Weights of a small transformer language model: MLP 384 GELU, capped logits.
Each number is 50 + 12 x the weight over its row's rms, rounded and kept within 0 to 99. Layers, rows and columns count from 0. The size before them is the row's rms in percent of the matrix's.

# layer 8 MLP up, 384x96, rms 0.244, rows 68-82, columns 0-95
094:47 55 65 42 53 39 62 44 56 70 43 55 45 42 52 29 52 66 49 46 58 34 46 71 41 53 66 45 60 55 30 62 64 41 37 32 37 60 47 45 24 47 51 51 53 44 54 35 76 46 58 54 64 44 43 46 31 24 44 52 73 53 25 45 60 21 56 54 77 53 43 53 55 54 43 52 63 31 59 54 33 60 47 54 49 50 27 49 47 42 46 55 43 68 77 48
109:72 50 74 25 44 42 24 43 48 65 62 43 55 55 43 34 45 50 56 60 62 52 45 53 35 45 42 39 73 76 55 50 47 46 39 60 42 66 49 31 24 65 57 24 41 54 57 27 54 59 47 51 53 53 32 40 49 44 47 38 38 28 63 69 58 53 48 29 46 41 41 56 53 53 64 59 45 62 57 47 38 33 81 68 49 61 57 57 50 40 48 55 45 49 53 42
095:35 47 47 59 55 48 18 56 81 37 43 67 41 44 56 55 75 52 47 41 51 65 62 65 43 60 53 44 29 59 62 49 31 51 44 35 41 53 63 44 64 45 28 34 22 44 50 55 39 57 43 23 57 50 55 43 38 39 58 53 45 49 32 67 36 66 48 40 68 59 46 46 40 54 41 57 44 41 45 43 47 61 67 58 54 46 46 52 37 68 84 50 60 46 45 64
100:53 60 67 41 52 23 53 49 76 68 49 52 58 56 23 36 37 56 44 57 41 47 48 68 52 59 55 48 34 46 49 64 38 67 47 56 43 47 55 41 53 43 35 46 48 37 31 38 34 59 44 56 60 50 71 61 59 32 62 45 41 58 62 62 55 47 74 73 59 51 23 31 79 57 53 37 59 64 41 36 73 57 55 54 45 54 48 45 54 35 54 38 44 29 55 58
109:40 56 56 45 48 38 56 74 75 49 54 39 63 46 71 42 61 43 55 36 28 53 45 77 31 71 59 27 53 61 50 58 52 42 46 48 57 52 37 37 52 60 45 71 60 44 67 50 46 48 32 44 51 74 47 35 54 53 33 33 67 54 71 76 26 69 61 33 60 51 45 50 55 60 67 42 65 46 46 56 47 50 63 50 44 45 45 44 54 58 37 49 54 46 32 66
094:44 44 40 43 58 53 37 52 24 40 42 50 42 67 79 57 47 44 33 52 30 44 54 61 34 85 70 33 53 55 58 28 62 49 53 40 61 53 45 36 44 58 56 40 61 54 51 67 73 52 49 20 59 34 29 50 43 72 59 45 43 57 51 44 44 40 65 52 51 43 62 52 42 53 62 65 71 37 44 67 50 32 43 55 43 54 59 62 61 44 56 51 41 48 31 41
092:53 47 79 55 40 44 34 44 45 50 48 55 67 55 59 52 54 37 50 47 43 54 40 69 47 42 50 52 41 69 52 45 63 48 65 47 65 55 51 45 36 52 54 35 37 62 60 41 23 69 52 59 42 39 41 34 63 41 42 52 51 64 76 32 58 47 94 59 39 33 41 30 63 51 63 45 61 53 63 46 23 47 54 56 52 56 46 57 34 28 65 36 57 38 48 56
108:51 45 47 40 34 63 32 58 42 59 40 41 26 30 62 34 57 25 64 40 70 44 65 56 57 59 50 56 55 49 73 74 44 46 48 44 45 59 49 36 66 72 61 39 67 33 44 73 56 61 62 47 51 47 55 59 35 62 53 65 70 43 62 55 60 50 58 56 54 44 31 49 46 72 44 33 64 53 41 58 29 74 55 55 39 59 69 47 47 40 53 34 37 48 45 50
102:59 40 41 55 30 34 69 45 44 54 49 30 56 44 64 44 54 29 46 46 38 54 49 42 55 75 34 51 33 66 45 51 71 58 55 39 43 47 74 27 40 51 38 28 31 63 30 58 43 43 59 72 56 56 57 44 22 48 39 42 62 48 46 48 48 54 48 51 29 56 60 43 37 65 60 60 58 42 72 39 61 61 52 47 53 58 41 60 45 63 57 74 49 27 48 34
091:64 60 63 36 62 45 32 46 64 42 40 56 56 59 58 41 40 49 65 73 54 69 49 56 40 51 89 49 65 55 47 49 48 47 57 60 42 50 49 71 32 45 71 51 37 56 36 35 80 45 55 58 63 55 42 46 60 58 28 38 60 46 54 43 50 67 33 50 53 50 57 62 40 58 39 50 59 38 43 31 45 54 49 50 38 53 50 52 69 54 52 40 18 64 65 77
100:54 32 44 41 47 45 40 45 35 47 72 39 54 49 40 34 55 49 55 48 22 59 46 52 55 63 34 68 22 61 47 46 23 70 45 63 53 69 37 44 64 53 49 48 59 59 60 47 45 53 39 39 35 56 64 59 55 31 52 60 61 44 59 73 62 21 56 56 58 44 57 37 38 51 71 56 69 40 50 44 60 37 48 75 58 51 32 57 32 47 59 58 49 54 35 29
091:51 43 31 54 57 55 53 36 36 64 53 46 45 37 40 62 37 33 41 55 63 42 34 53 41 36 21 73 56 52 49 70 50 43 71 52 41 57 31 65 70 60 38 64 32 56 52 56 31 42 34 51 41 43 45 74 81 56 64 65 60 49 61 40 54 46 23 54 56 44 59 49 29 48 43 27 54 61 46 51 47 59 53 57 62 54 63 65 48 53 37 65 58 48 67 57
086:44 38 64 50 60 46 48 37 58 64 58 75 35 40 47 50 58 51 65 57 51 63 43 66 34 73 42 52 54 68 56 69 28 65 38 68 40 50 39 47 40 53 37 34 21 44 36 45 46 53 40 37 39 42 46 59 42 61 32 47 34 40 72 58 37 52 62 43 48 62 58 40 51 74 48 59 51 48 65 60 44 54 54 57 27 56 35 43 77 44 60 34 69 51 38 40
110:48 62 63 44 54 63 50 52 65 68 70 20 30 64 54 41 45 48 57 45 49 55 31 47 48 59 54 43 57 65 49 10 57 55 27 66 64 57 56 65 51 60 47 43 52 60 33 41 51 58 54 63 55 43 63 42 53 49 25 34 63 47 55 52 34 39 51 46 62 43 30 65 32 73 52 61 54 37 53 35 31 30 50 60 44 62 62 43 61 56 53 69 54 63 50 48
119:48 70 59 65 80 52 51 46 46 50 58 25 42 55 76 58 46 56 41 35 40 55 51 71 59 49 59 37 36 31 60 71 50 68 51 70 67 57 63 66 47 57 36 36 53 62 46 55 59 35 59 56 41 25 36 60 56 56 46 43 37 40 31 49 47 47 50 40 49 37 65 59 41 52 61 71 46 52 75 48 47 53 51 47 26 24 51 54 47 57 39 55 59 56 42 31